Weights of a small transformer language model: 16 layers.
Each number is 200 + 30 x the weight over its row's rms, rounded and kept within 0 to 999. Layers, rows and columns count from 0. The size before them is the row's rms in percent of the matrix's.

# layer 9 MLP down, 384x1536, rms 0.0869, rows 86-194, columns 960-1023
140,199,210,198,217,164,219,215,190,260,203,183,209,169,184,220,177,193,192,158,193,188,227,204,199,184,200,223,226,188,231,216,169,169,145,184,229,224,186,169,203,194,152,248,179,177,222,206,261,214,177,178,164,96,158,229,201,297,217,136,181,182,135,244,190
094,180,228,201,188,179,189,195,186,190,181,180,206,196,148,181,240,231,194,185,148,193,245,281,160,197,157,167,171,193,141,200,228,193,222,196,258,188,162,155,181,198,163,140,176,230,129,181,166,169,178,208,207,194,219,209,238,217,178,219,182,228,184,227,196
097,206,248,218,189,150,175,243,236,195,213,235,168,179,215,198,166,179,182,203,198,165,205,231,196,216,201,190,177,211,194,237,227,231,169,181,206,214,205,210,223,156,199,229,212,189,107,241,216,125,177,221,171,170,191,163,198,202,201,143,244,162,191,202,218
108,247,230,224,162,179,197,167,155,172,284,188,214,196,182,171,187,206,185,181,199,209,170,251,221,178,170,163,184,195,157,201,194,201,136,148,180,151,196,148,212,146,234,195,165,228,208,195,204,145,200,146,198,178,219,237,184,199,233,154,217,210,198,157,279
098,225,233,156,221,210,236,203,166,171,208,225,185,200,196,150,179,250,206,280,180,173,208,200,171,208,114,199,183,200,171,231,140,220,215,226,230,206,161,197,198,212,209,201,241,147,153,171,207,243,139,193,192,180,173,131,277,246,194,184,163,160,202,173,185
102,213,191,217,172,138,231,167,199,213,215,203,231,178,218,210,194,174,166,245,212,204,206,185,168,213,204,196,223,163,269,195,195,226,143,191,182,218,161,188,177,219,150,160,237,231,179,176,142,198,236,253,159,182,179,206,166,242,190,188,201,203,166,175,251
099,221,207,211,179,253,227,163,241,241,185,200,206,154,205,171,174,199,191,237,181,164,177,169,128,195,228,217,248,186,225,192,178,186,197,226,179,183,206,159,198,140,176,162,195,220,175,215,227,209,207,253,254,174,164,176,227,188,171,217,174,168,199,187,184
100,170,187,182,206,242,194,215,206,213,196,196,229,206,205,226,186,165,196,123,192,213,180,220,202,228,238,185,278,196,178,199,212,181,210,220,199,191,202,158,214,219,227,213,217,253,131,177,178,215,195,186,203,177,180,209,147,188,169,190,194,124,219,183,235
099,235,169,218,209,212,217,210,173,163,217,202,195,216,240,173,205,186,179,183,213,203,200,200,213,231,225,223,147,176,204,178,234,219,199,201,209,217,203,223,183,223,202,193,196,210,172,204,213,212,162,228,194,236,227,255,178,231,161,174,198,189,170,197,195
095,264,140,214,177,175,227,145,218,165,264,228,200,227,230,206,273,277,146,260,253,214,174,176,212,203,202,215,187,229,195,171,223,215,160,167,208,244,211,188,197,195,217,196,250,220,228,236,165,226,202,222,178,200,191,187,208,213,214,243,203,209,169,222,180
096,176,177,220,205,154,175,185,181,206,188,121,261,187,207,210,194,185,184,177,180,182,195,210,154,212,245,155,163,170,203,196,142,166,210,178,221,199,156,220,183,220,219,165,193,129,214,171,204,216,183,168,203,189,218,214,201,161,208,183,231,204,199,223,214
098,233,265,185,190,198,183,188,166,207,211,191,202,249,201,197,184,197,124,186,210,223,188,193,191,155,220,155,158,233,210,173,168,226,121,213,215,194,211,160,161,160,232,218,176,147,206,146,225,236,220,217,234,202,201,172,163,202,161,202,170,234,196,164,238
097,179,192,148,190,210,217,254,211,161,214,179,214,213,243,225,174,222,170,193,222,302,206,249,162,207,236,179,226,215,171,195,215,228,231,159,205,187,218,258,183,166,146,181,181,170,219,177,199,176,177,215,221,207,206,205,100,203,208,223,221,195,182,166,234
115,225,208,153,180,242,250,222,181,256,177,161,189,228,210,204,178,222,182,168,203,212,250,226,152,180,192,199,192,185,196,186,208,201,217,187,235,208,260,210,201,246,220,202,184,164,206,176,233,196,171,154,208,241,194,228,189,189,172,197,232,216,219,183,258
101,196,166,208,166,280,203,228,172,112,234,223,201,198,180,203,227,248,227,151,221,219,223,236,218,200,196,188,209,231,167,173,168,226,181,199,129,180,162,203,160,167,236,200,210,195,165,210,188,197,159,199,195,223,227,214,137,250,187,212,240,157,206,171,191
103,176,203,180,191,193,204,230,172,231,232,197,246,165,180,197,178,196,177,155,248,245,216,228,214,219,156,209,197,191,266,215,169,263,189,229,179,200,199,247,179,181,187,185,200,179,192,188,177,203,142,231,217,230,170,178,195,256,248,152,223,163,160,206,215
098,212,259,206,206,212,253,193,223,304,221,184,198,167,220,167,179,199,183,196,194,183,216,229,224,174,184,163,238,217,236,210,205,179,174,207,216,212,184,221,212,239,171,213,196,230,214,175,140,209,229,238,226,211,223,211,190,225,145,186,178,229,218,158,186
101,181,199,220,141,211,215,221,262,212,152,209,195,180,244,206,220,198,206,248,217,173,185,206,202,199,190,188,217,196,206,185,241,232,186,209,152,177,179,175,164,178,193,207,200,239,164,189,224,204,217,242,155,231,203,214,276,240,181,208,157,191,172,178,245
096,215,156,231,146,184,215,228,234,210,182,128,219,192,237,197,239,235,245,193,201,194,193,195,188,278,217,214,180,174,155,161,217,213,199,207,227,198,220,228,197,174,209,196,170,129,221,221,202,244,228,216,177,190,243,157,155,215,212,183,211,178,232,173,139
096,164,198,211,218,149,242,175,204,204,208,271,172,173,208,192,205,155,211,224,262,194,170,254,199,238,138,255,206,238,233,150,204,184,178,195,208,176,164,205,205,110,229,247,173,236,249,134,163,204,141,210,213,201,193,197,210,226,224,237,257,206,185,202,175
099,216,179,191,227,199,176,167,168,203,181,198,224,194,225,213,170,228,150,177,148,174,239,244,191,185,192,187,183,201,178,209,151,224,220,209,186,230,126,194,194,235,186,165,160,199,141,191,197,234,212,230,232,151,178,238,215,212,211,188,191,189,204,222,205
096,204,177,211,216,210,224,261,207,139,187,197,202,189,197,213,232,178,210,216,132,172,171,206,209,187,246,142,167,244,205,193,196,192,246,141,246,135,193,137,234,172,172,202,155,118,178,162,165,247,138,213,212,211,250,193,194,161,261,220,212,200,218,189,222
095,215,194,180,252,188,222,229,214,186,179,227,239,210,220,234,132,211,230,208,195,218,217,166,193,199,180,174,204,198,218,227,226,257,147,203,235,220,245,180,200,156,195,209,203,193,186,165,221,144,287,208,206,215,218,252,225,136,168,204,206,230,212,251,203
098,188,178,170,203,187,205,152,214,155,201,168,191,204,190,176,160,179,202,221,179,240,228,177,200,192,220,185,233,146,185,205,162,210,229,162,174,214,209,201,203,194,218,220,182,203,203,160,220,189,244,241,211,137,191,186,198,202,141,175,248,203,185,124,201
094,239,169,227,175,230,230,183,130,244,221,182,210,204,177,182,178,194,215,221,156,194,197,182,181,254,232,184,237,234,219,217,184,199,187,223,201,188,138,186,195,223,183,207,182,212,199,193,202,160,188,206,176,212,145,177,189,204,181,179,171,212,219,206,206
102,129,243,192,221,248,182,188,212,187,179,181,208,242,201,247,195,281,166,213,186,157,167,166,241,214,177,173,237,168,207,218,191,237,216,181,170,199,250,160,214,164,251,204,183,186,190,199,172,221,170,149,220,192,211,250,232,207,243,203,200,216,187,200,189
097,154,178,170,187,189,224,219,207,207,180,258,197,200,209,181,159,232,130,201,241,236,188,187,197,175,202,225,175,215,181,213,258,169,227,210,196,139,204,219,192,191,244,267,163,194,171,180,174,162,204,193,161,163,185,194,244,270,196,155,200,208,252,220,203
101,159,206,210,225,198,233,161,199,254,226,177,199,189,162,140,201,210,207,167,216,231,198,241,196,203,212,181,192,182,204,194,199,177,173,198,207,277,204,190,247,213,191,220,228,233,194,240,195,211,229,227,224,256,242,211,132,164,182,174,222,203,225,242,132
101,202,117,251,185,211,190,289,158,215,171,204,219,258,218,204,207,167,258,225,119,182,196,173,242,194,216,192,261,201,224,228,164,201,188,222,215,197,258,229,170,228,206,198,232,202,201,169,189,177,146,250,213,175,218,183,191,210,166,241,162,198,187,184,203
097,200,188,186,169,229,163,175,209,266,186,199,221,156,133,179,168,195,148,175,235,186,225,155,179,180,182,214,192,156,233,191,200,204,214,169,224,161,217,199,209,164,195,175,221,185,181,193,245,176,142,172,161,158,217,238,194,201,248,194,181,181,233,187,212
104,154,155,243,202,179,180,163,249,218,243,161,195,167,180,161,194,123,201,159,130,254,245,160,199,166,237,184,221,202,217,207,160,197,186,231,206,144,228,177,199,139,201,217,205,201,204,196,200,176,232,185,164,165,195,203,217,159,154,217,188,190,183,227,203
100,187,215,163,204,258,184,215,240,158,203,158,185,191,235,190,202,183,159,175,169,208,223,200,198,173,208,147,172,184,205,217,184,217,213,207,218,179,211,193,220,179,211,227,215,148,163,146,207,169,184,214,188,177,157,179,178,288,150,176,187,203,202,194,244
097,226,169,226,179,169,186,232,164,201,153,214,175,211,204,137,218,214,220,225,197,191,247,182,188,193,196,187,238,174,166,196,255,198,187,239,236,170,164,251,228,224,152,192,180,175,134,204,194,260,269,203,265,207,191,241,174,195,209,187,162,176,221,174,150
097,203,206,214,212,162,192,159,194,221,178,191,182,217,205,233,211,173,187,116,197,235,207,190,163,202,191,182,188,209,196,175,218,202,200,191,145,188,197,246,217,136,172,177,133,174,213,212,219,231,217,176,185,183,206,205,211,194,218,181,147,267,177,173,241
107,170,200,218,205,175,203,173,260,199,231,186,124,198,208,209,163,179,200,249,213,187,217,159,170,190,193,189,207,182,178,198,226,186,190,174,196,202,171,188,188,198,212,230,206,161,202,154,150,246,227,224,147,173,215,238,183,173,211,211,197,164,195,199,159
098,217,220,209,159,237,157,208,200,157,221,224,187,152,193,192,183,218,170,143,224,174,166,106,226,198,240,205,240,220,215,198,189,223,211,202,214,187,222,182,221,133,232,172,109,225,169,175,209,198,231,180,196,156,150,230,190,166,207,180,144,201,103,245,155
095,172,181,196,175,180,229,216,242,253,214,234,191,191,203,187,174,238,217,209,174,204,209,176,229,227,179,281,167,217,220,139,195,180,179,163,175,164,179,250,162,243,193,202,172,174,226,180,233,184,160,182,183,183,201,233,212,144,229,197,199,213,222,187,210
100,222,162,207,188,199,177,243,229,210,163,172,237,205,193,210,214,187,197,234,185,203,173,216,206,181,154,187,244,204,167,198,136,166,191,218,232,171,201,168,195,162,219,217,245,185,167,142,200,202,193,220,154,209,192,235,193,202,238,254,194,167,180,227,164
098,152,164,188,239,175,190,169,166,189,203,216,202,190,189,146,207,160,186,164,213,206,224,207,236,196,255,211,269,251,239,208,174,203,204,246,246,215,163,206,211,211,240,231,210,175,198,200,131,186,191,180,195,160,179,179,236,210,205,148,157,190,203,201,168
101,244,193,190,205,111,196,212,207,201,219,215,191,220,179,202,196,237,194,218,161,194,173,215,205,193,236,228,233,228,140,192,201,208,193,176,250,216,176,234,235,190,186,165,146,203,177,190,151,177,212,201,166,201,257,197,202,187,198,150,198,212,174,201,194
098,173,232,191,179,202,175,222,173,182,259,201,206,184,217,184,231,188,173,236,210,142,180,197,252,165,225,201,209,205,220,197,199,220,209,235,261,180,213,227,222,207,144,187,177,195,199,244,203,205,276,210,210,206,213,201,180,186,243,220,173,216,212,206,211
095,193,166,177,204,162,168,189,174,211,181,188,188,176,182,185,167,210,184,219,228,175,184,207,188,189,192,139,190,213,198,196,229,140,202,245,166,188,188,224,216,170,210,192,189,157,207,187,241,204,219,220,188,174,160,210,275,197,186,182,169,217,207,215,178
092,208,198,223,197,223,241,221,170,198,183,208,194,150,157,196,211,228,208,232,160,264,189,157,175,214,189,201,140,199,227,194,213,210,188,200,267,170,215,280,215,184,178,153,194,188,209,159,196,186,252,179,243,209,184,225,222,131,296,212,234,200,141,179,165
099,240,228,197,180,201,145,168,151,203,164,190,225,187,170,218,224,260,194,111,211,206,169,145,203,187,188,204,177,205,191,230,156,212,233,221,158,243,205,264,236,164,198,193,160,225,215,226,203,158,183,200,228,216,208,211,159,219,233,184,177,231,182,223,209
100,246,232,252,192,225,198,189,183,272,212,187,201,155,201,177,177,218,247,245,202,212,174,186,205,186,273,207,215,226,208,206,194,214,217,243,198,248,218,268,200,212,224,186,287,167,172,213,183,199,240,258,88,211,185,218,177,179,182,181,200,221,173,222,215
098,208,221,207,163,218,169,206,207,164,196,211,185,277,177,212,246,185,233,198,224,141,133,194,203,201,177,234,197,191,195,251,153,238,229,198,207,174,226,162,224,218,219,179,266,133,134,221,153,184,240,194,195,203,232,163,213,176,230,225,200,167,256,206,231
105,225,159,228,192,184,217,215,185,217,198,154,207,169,179,166,218,166,175,173,178,202,97,218,238,157,240,187,216,191,236,216,154,223,196,180,236,225,226,270,210,203,249,182,200,226,163,97,202,236,200,239,222,190,239,190,173,206,145,222,185,206,189,234,196
093,191,178,213,182,209,143,195,226,206,243,169,162,195,191,186,187,254,234,206,239,175,192,184,213,230,219,210,180,171,200,207,193,179,184,219,201,226,217,149,206,190,179,160,191,206,265,230,198,179,256,193,238,204,199,214,192,194,192,187,189,244,233,259,179
099,216,207,225,179,202,225,225,225,209,153,211,203,234,151,180,178,188,236,220,214,175,188,218,143,225,201,175,172,223,190,194,211,205,215,195,176,181,180,188,198,186,114,158,148,191,139,193,206,228,170,224,201,223,180,134,228,180,168,177,180,229,154,174,173
096,190,154,215,209,214,171,197,252,185,228,204,248,139,233,185,187,218,174,218,178,227,158,217,207,174,215,259,135,251,192,178,110,211,104,211,217,204,235,183,206,190,241,200,158,196,210,267,183,189,216,179,195,190,226,205,184,177,191,185,206,190,201,135,203
099,237,221,193,246,131,194,159,233,234,183,205,213,202,217,201,210,172,225,222,185,187,178,251,201,216,212,231,190,205,207,201,170,188,205,167,192,214,226,175,196,199,246,213,268,149,170,222,146,273,194,223,187,199,180,164,213,220,211,185,192,235,150,220,229
099,165,239,182,207,205,210,275,246,201,205,213,167,202,218,196,197,175,203,220,172,158,201,230,176,234,142,180,185,194,207,221,237,182,215,153,185,153,194,139,203,208,179,239,210,209,190,215,212,207,195,163,184,218,199,200,264,206,190,208,191,176,211,197,213
102,167,197,193,173,144,234,201,188,249,233,223,191,210,160,170,200,208,198,178,238,182,224,211,190,227,172,215,167,262,174,145,206,200,202,138,193,179,186,204,205,216,208,197,192,202,244,240,223,183,178,214,251,221,248,231,165,232,187,170,208,193,194,195,203
098,154,175,200,165,249,208,219,267,191,207,262,222,216,146,198,201,174,231,264,208,186,268,192,191,193,201,177,218,187,208,216,175,226,194,161,173,218,236,213,137,144,214,192,148,272,235,127,213,151,213,157,224,219,257,233,206,156,180,180,160,186,200,186,200
095,179,234,180,214,186,188,228,211,196,239,194,173,237,196,154,231,209,235,200,164,231,199,195,207,221,218,195,218,173,192,129,183,131,202,185,143,205,181,192,167,225,177,246,180,223,229,169,214,242,186,209,223,190,211,194,170,150,188,250,242,158,179,261,232
097,224,231,168,202,174,198,168,164,193,167,200,172,173,189,154,169,178,216,217,244,197,257,178,200,197,206,216,186,223,199,212,269,230,169,184,193,206,170,226,168,219,180,202,180,199,247,238,173,169,223,226,165,196,200,255,182,197,241,235,227,195,175,207,192
099,185,194,176,212,144,181,215,209,190,206,198,223,182,250,174,189,198,239,188,215,228,228,188,228,204,192,175,177,162,173,213,250,211,239,212,239,133,184,170,176,265,231,164,260,216,184,222,177,184,242,255,172,213,178,228,245,253,159,169,210,222,177,205,185
098,214,195,236,217,167,204,209,196,231,221,188,235,214,228,190,181,189,212,182,231,160,267,156,184,182,191,237,237,172,220,232,193,195,219,182,187,222,191,158,178,185,201,193,237,219,189,141,189,150,190,171,182,179,236,178,175,222,195,210,154,184,239,185,195
107,185,255,244,151,207,198,168,159,193,230,206,175,191,150,205,203,245,152,261,204,263,229,111,183,179,162,184,273,246,183,227,179,190,242,250,254,235,198,220,249,178,207,226,219,215,229,201,170,190,237,197,236,182,242,222,162,182,220,243,190,197,184,207,181
097,172,223,196,177,266,185,277,195,214,182,217,218,132,172,185,194,242,179,226,198,225,167,183,175,203,224,224,239,232,224,214,215,231,261,232,220,215,218,210,196,252,205,180,217,251,207,110,263,172,160,169,211,196,204,218,192,219,219,188,254,216,252,191,161
099,163,182,178,206,224,211,184,216,216,213,193,190,208,206,162,194,184,198,205,160,222,238,235,191,156,183,245,221,210,214,165,167,211,241,184,206,191,236,156,197,225,219,209,199,248,154,163,204,215,208,185,272,186,226,168,213,222,180,211,257,232,171,217,246
100,237,200,189,174,167,185,167,205,176,200,196,159,221,205,171,259,181,226,203,207,206,173,188,144,199,179,237,213,162,188,156,146,235,189,184,150,192,211,228,149,229,209,188,191,189,246,270,207,198,209,194,150,198,219,205,226,237,163,189,192,199,261,200,151
104,216,187,198,212,119,247,196,234,160,204,209,163,211,215,207,198,158,206,210,194,192,247,232,196,200,195,174,219,181,244,186,269,186,190,176,214,202,140,152,153,249,192,216,134,161,193,215,251,236,166,235,220,168,204,221,216,184,191,147,158,194,166,173,205
097,197,188,176,188,179,208,205,181,186,171,194,166,180,233,181,220,145,217,176,149,237,193,156,246,242,196,223,249,182,179,222,183,170,191,207,173,219,187,162,199,216,237,171,195,201,213,204,198,169,195,237,188,191,203,238,220,178,179,191,180,193,227,204,235
100,180,216,234,277,149,224,219,171,153,179,171,198,218,213,193,206,151,192,183,172,174,228,225,204,198,168,150,227,155,238,170,196,225,160,192,208,162,210,259,189,202,236,203,270,181,149,180,184,174,170,190,191,210,241,228,173,142,189,176,187,216,238,189,194
102,173,174,223,180,252,203,239,231,255,156,214,207,208,224,174,221,139,246,195,217,228,198,205,213,182,244,221,156,191,199,206,216,187,144,196,170,187,192,153,213,187,198,204,169,155,221,134,171,206,161,209,165,173,220,222,169,116,219,223,214,249,214,204,197
098,181,230,230,219,178,207,176,169,248,172,193,166,207,221,193,161,174,195,226,194,197,171,190,175,230,167,176,213,242,270,158,246,204,249,234,212,199,253,224,181,226,186,177,189,299,202,219,232,182,182,179,216,211,273,228,229,205,179,228,224,170,198,167,180
099,227,169,199,187,229,221,212,189,171,191,203,219,136,180,202,206,217,221,162,200,174,178,208,212,217,145,183,184,201,202,236,229,185,204,214,223,187,205,198,229,172,216,202,129,185,265,203,174,244,225,181,228,218,218,199,174,177,267,205,204,212,224,175,230
098,183,214,191,198,234,155,201,196,161,149,140,181,204,241,176,221,157,209,236,232,275,203,198,199,208,159,247,197,221,254,222,221,217,208,253,227,195,207,230,213,204,165,191,205,195,156,175,174,180,178,158,146,192,156,173,101,181,231,244,190,148,212,229,165
104,201,209,215,185,226,194,127,144,219,194,241,142,225,207,159,236,184,175,203,217,196,179,164,168,206,214,193,208,179,179,229,220,183,152,223,255,209,240,231,182,198,229,218,200,189,148,183,186,178,233,203,201,241,223,181,252,223,199,241,216,237,180,218,210
102,191,184,232,173,188,228,211,194,198,174,216,195,204,204,171,171,241,225,203,186,229,198,204,187,189,221,235,75,220,157,206,199,203,210,191,233,244,136,241,220,225,202,194,196,233,211,207,210,161,254,196,204,191,188,210,195,181,222,234,183,175,208,188,225
096,213,173,218,168,195,187,179,176,214,229,177,219,214,185,192,210,183,169,216,176,206,176,239,192,204,152,205,127,231,194,200,197,229,179,217,204,174,179,255,253,213,210,199,239,192,213,170,208,250,213,172,191,188,225,210,170,185,184,204,150,245,198,171,181
098,191,129,213,169,190,201,199,174,178,198,227,185,169,210,211,209,219,181,197,227,168,223,242,173,163,205,255,228,288,178,170,219,210,205,198,197,214,199,219,194,188,195,228,191,220,250,147,215,161,226,160,182,206,210,224,191,203,122,189,194,215,178,227,83
101,240,210,208,187,170,220,213,173,224,210,165,184,224,204,252,213,224,175,250,191,241,181,200,185,168,224,151,166,163,232,201,197,211,215,178,199,104,211,160,217,234,233,190,192,172,187,239,154,208,192,221,231,180,234,216,212,231,214,155,224,220,172,201,231
100,161,170,180,176,216,219,231,185,222,193,183,232,166,216,203,170,175,214,219,240,198,146,220,223,163,175,180,203,155,152,178,201,148,247,188,207,189,174,260,183,212,224,203,216,175,235,214,184,196,214,227,220,182,229,209,199,232,202,231,199,214,188,208,251
102,155,212,167,162,219,189,209,174,187,192,234,216,194,199,202,236,215,224,160,215,184,216,180,209,218,175,213,205,239,231,170,207,166,199,237,143,198,235,225,201,214,176,219,210,166,209,194,150,212,191,134,239,148,135,171,216,223,151,161,267,204,238,182,172
098,192,175,198,170,164,260,181,206,253,224,219,208,187,227,172,195,202,182,232,173,235,213,190,202,232,267,238,165,182,186,170,197,192,231,139,228,198,192,316,163,246,228,157,152,197,204,172,255,224,159,253,154,198,229,162,182,237,113,213,189,189,213,191,173
098,199,226,185,262,142,163,183,224,150,185,215,206,180,205,175,233,175,175,202,223,247,211,217,165,231,199,182,173,202,158,185,200,193,198,186,153,215,196,241,190,186,222,141,200,216,214,222,182,221,201,149,211,189,217,197,167,162,213,226,183,220,224,195,201
098,204,197,163,230,202,254,235,209,213,237,163,181,175,220,131,195,164,166,172,190,202,177,187,207,193,213,185,211,168,221,158,209,147,198,212,170,210,136,147,162,170,141,214,276,227,163,214,198,195,185,204,211,209,164,166,224,179,251,211,202,156,203,179,256
100,198,198,190,142,195,220,177,247,160,178,206,141,178,130,193,191,220,183,165,224,168,228,153,122,192,211,215,172,223,189,184,209,265,183,240,156,182,178,239,248,211,210,189,186,196,143,210,223,184,175,142,235,204,162,238,199,250,197,251,154,224,205,234,222
099,229,205,209,255,185,210,224,173,178,191,168,152,165,237,177,179,209,179,237,202,287,181,241,207,233,212,195,218,170,185,195,186,164,168,236,230,150,191,222,121,214,210,172,223,149,230,167,221,225,210,192,171,184,173,183,214,148,160,263,173,245,194,241,154
099,170,198,195,181,197,221,228,231,172,179,206,243,232,212,229,157,164,197,236,217,203,163,173,161,221,162,242,250,198,213,184,207,232,220,199,122,201,169,185,196,193,160,199,230,179,215,195,213,168,263,162,199,190,128,215,168,212,195,198,152,188,230,198,249
102,152,216,225,204,206,194,199,193,153,208,211,223,221,193,136,213,222,132,194,223,200,203,164,212,213,225,175,181,210,183,228,180,121,174,191,199,220,227,209,213,184,167,192,200,190,233,179,210,216,132,264,181,182,183,170,164,202,240,189,191,227,212,194,192
099,182,147,207,157,218,237,174,178,214,252,241,210,211,218,182,211,238,198,155,173,204,197,233,215,287,206,197,201,190,194,179,146,177,214,184,157,211,241,195,193,219,192,185,194,241,204,191,165,146,233,190,160,241,280,202,217,207,189,170,206,249,197,222,204
098,176,171,180,167,183,253,218,162,174,197,186,209,217,164,242,210,231,191,199,227,173,238,172,165,188,158,177,149,212,223,202,238,193,176,174,251,234,196,153,189,189,135,190,176,163,187,234,174,183,237,190,232,207,231,150,213,187,199,155,139,176,204,227,200
101,179,179,203,233,228,159,218,204,221,198,190,221,230,207,218,193,174,198,149,204,244,203,213,176,161,234,237,188,166,228,192,240,196,208,182,219,174,207,178,200,196,199,153,185,212,199,190,164,169,151,202,209,174,226,257,158,214,188,202,206,228,157,198,234
095,145,221,218,175,184,229,167,177,250,203,185,189,183,176,200,148,174,209,214,255,150,222,238,206,181,237,174,164,182,215,178,224,168,165,155,252,236,206,237,214,274,203,192,265,167,209,161,214,210,235,182,200,222,191,226,221,221,176,170,204,218,215,233,218
099,226,106,149,262,176,187,211,222,216,193,220,190,153,242,194,162,132,194,202,183,178,221,233,242,195,186,203,185,225,203,248,179,200,166,177,215,212,214,188,233,220,196,182,184,139,174,203,223,190,194,200,188,229,224,216,296,264,191,185,179,196,192,133,150
100,205,199,232,191,190,225,127,201,214,208,201,187,206,198,189,163,212,194,231,214,148,217,204,194,172,199,236,209,211,193,221,210,179,175,211,207,204,222,230,211,181,215,210,213,178,172,157,193,161,237,231,175,225,204,215,160,154,215,175,163,178,202,183,201
102,165,232,208,205,237,198,208,164,176,201,215,194,173,205,208,191,149,215,194,174,180,189,211,178,211,245,167,116,190,209,205,210,233,206,184,155,203,214,203,223,183,249,213,180,184,262,185,211,210,243,200,176,195,202,177,170,159,179,246,192,130,142,216,205
097,251,188,172,185,157,198,220,203,195,198,248,238,210,295,185,242,204,203,174,163,173,250,213,202,140,230,209,238,193,118,218,167,219,173,231,174,205,192,211,231,129,209,238,202,173,144,121,176,145,151,202,247,161,216,212,129,246,199,174,193,176,223,227,223
099,196,162,214,163,183,196,190,238,204,147,170,231,171,162,203,210,211,225,184,173,203,181,174,196,214,198,235,241,210,223,225,209,220,238,220,216,184,152,212,250,202,198,199,143,203,201,177,275,196,213,169,255,191,213,131,188,202,165,209,250,175,242,208,146
099,180,194,200,185,166,246,220,274,185,190,205,185,219,125,180,161,187,203,286,175,178,181,190,196,226,190,175,189,224,169,202,228,186,184,165,222,212,213,185,209,237,180,227,224,172,132,226,221,142,197,225,191,222,281,127,167,203,176,172,160,222,179,162,188
095,202,152,222,221,194,169,180,194,115,168,217,160,192,198,231,220,212,193,207,187,151,176,212,131,171,183,228,196,203,217,193,208,198,239,203,247,205,197,179,204,193,168,151,240,235,248,145,194,195,187,194,184,202,196,201,219,203,136,205,189,216,193,172,192
094,218,222,164,129,171,224,161,223,216,166,210,136,212,215,170,225,173,168,262,234,238,154,191,144,185,161,195,240,184,217,171,174,184,169,162,197,219,218,151,192,199,202,180,214,179,255,191,197,184,220,228,243,195,191,130,172,193,175,183,226,196,196,199,156
101,171,178,204,237,222,142,234,220,266,183,161,209,230,177,247,244,214,165,167,130,198,191,205,254,185,170,169,126,144,236,206,245,224,246,197,198,195,172,201,131,190,140,207,225,206,204,231,152,172,188,222,205,184,237,207,180,175,183,135,203,201,164,167,213
103,202,179,243,154,218,192,232,215,179,208,166,246,211,161,204,175,217,255,280,204,193,234,195,193,204,193,211,222,184,195,125,201,195,202,219,197,217,171,209,162,191,214,172,205,207,186,250,183,154,208,217,228,195,204,238,204,229,175,247,239,193,186,198,180
098,172,216,213,196,215,218,209,160,225,207,215,172,179,191,224,229,191,221,260,218,228,194,188,221,215,239,153,194,157,200,230,222,167,169,215,170,199,222,220,155,222,156,207,159,204,185,176,244,207,236,147,213,212,200,173,192,242,135,182,122,210,239,199,202
097,187,194,173,197,259,193,244,187,175,208,177,199,182,186,166,249,150,209,197,162,178,227,213,223,201,230,211,185,196,225,159,118,158,262,209,224,176,195,195,205,184,184,209,212,171,183,243,181,187,190,156,230,170,173,182,169,206,153,226,181,162,197,207,250
102,166,217,170,164,180,220,164,110,188,183,251,214,234,180,243,290,214,173,135,257,192,211,256,159,202,176,215,193,194,180,219,135,238,149,211,254,243,188,231,207,191,191,222,221,179,206,172,245,273,187,208,172,183,178,197,187,197,167,244,167,192,181,217,199
101,230,203,234,231,226,187,179,194,221,215,206,259,137,190,153,179,234,173,211,155,176,213,177,183,208,188,239,192,249,207,184,169,171,213,207,205,237,265,257,174,215,277,195,157,195,201,198,233,163,163,237,232,220,221,248,253,203,219,209,237,210,188,188,192
095,248,211,249,201,212,182,165,205,165,185,190,154,167,168,244,186,253,171,205,216,201,203,214,156,182,215,150,181,193,185,171,205,202,171,230,239,206,155,203,194,192,244,244,226,194,199,204,187,271,117,239,172,179,163,215,201,172,217,219,211,247,236,206,165
098,219,225,234,163,218,188,189,250,170,244,240,187,213,203,195,188,183,236,193,212,231,232,202,168,199,222,209,197,197,158,178,160,227,223,211,213,231,209,181,167,254,257,159,264,199,190,153,208,231,177,212,183,191,160,243,181,188,260,231,191,193,249,187,224
099,159,218,206,189,274,224,210,262,213,237,177,136,230,177,207,180,207,214,212,192,206,187,183,155,252,205,167,190,172,211,255,210,175,187,218,248,181,181,128,240,186,264,235,158,227,197,227,160,184,213,207,217,229,231,177,231,199,257,203,180,212,196,208,188
097,173,153,210,170,214,200,164,179,185,221,185,206,205,216,170,155,135,213,132,164,212,186,202,213,211,213,226,193,172,199,168,220,206,151,189,171,235,179,237,179,271,201,194,157,167,190,208,167,205,236,222,267,236,229,222,164,194,178,219,207,196,194,204,233
099,196,142,190,198,172,226,203,192,222,192,159,174,201,214,177,197,240,173,257,197,226,227,200,184,230,166,156,203,253,209,187,208,210,193,160,193,231,201,207,193,186,219,174,154,139,221,175,169,174,221,167,215,229,233,173,222,240,224,135,227,220,208,235,166
100,209,178,239,211,165,249,207,173,170,157,206,221,233,205,235,121,178,190,174,209,180,142,196,174,195,215,184,254,205,212,195,216,175,215,234,209,185,130,259,186,160,198,211,207,208,160,233,146,200,180,220,187,206,168,170,170,161,183,226,234,235,186,193,243
096,206,174,213,195,193,164,219,214,204,179,217,216,224,270,183,222,179,224,214,189,189,207,238,209,248,187,206,197,150,198,173,168,246,201,179,220,165,250,153,192,214,181,222,190,178,205,212,260,209,199,184,153,194,212,195,224,169,188,187,221,199,233,225,195
102,182,176,170,183,133,210,191,180,193,212,207,219,172,202,187,209,193,219,191,146,127,197,189,188,187,227,209,206,190,182,187,185,218,210,249,211,172,167,198,233,187,177,209,209,228,146,281,185,179,264,178,187,171,182,146,225,190,251,192,190,204,213,170,217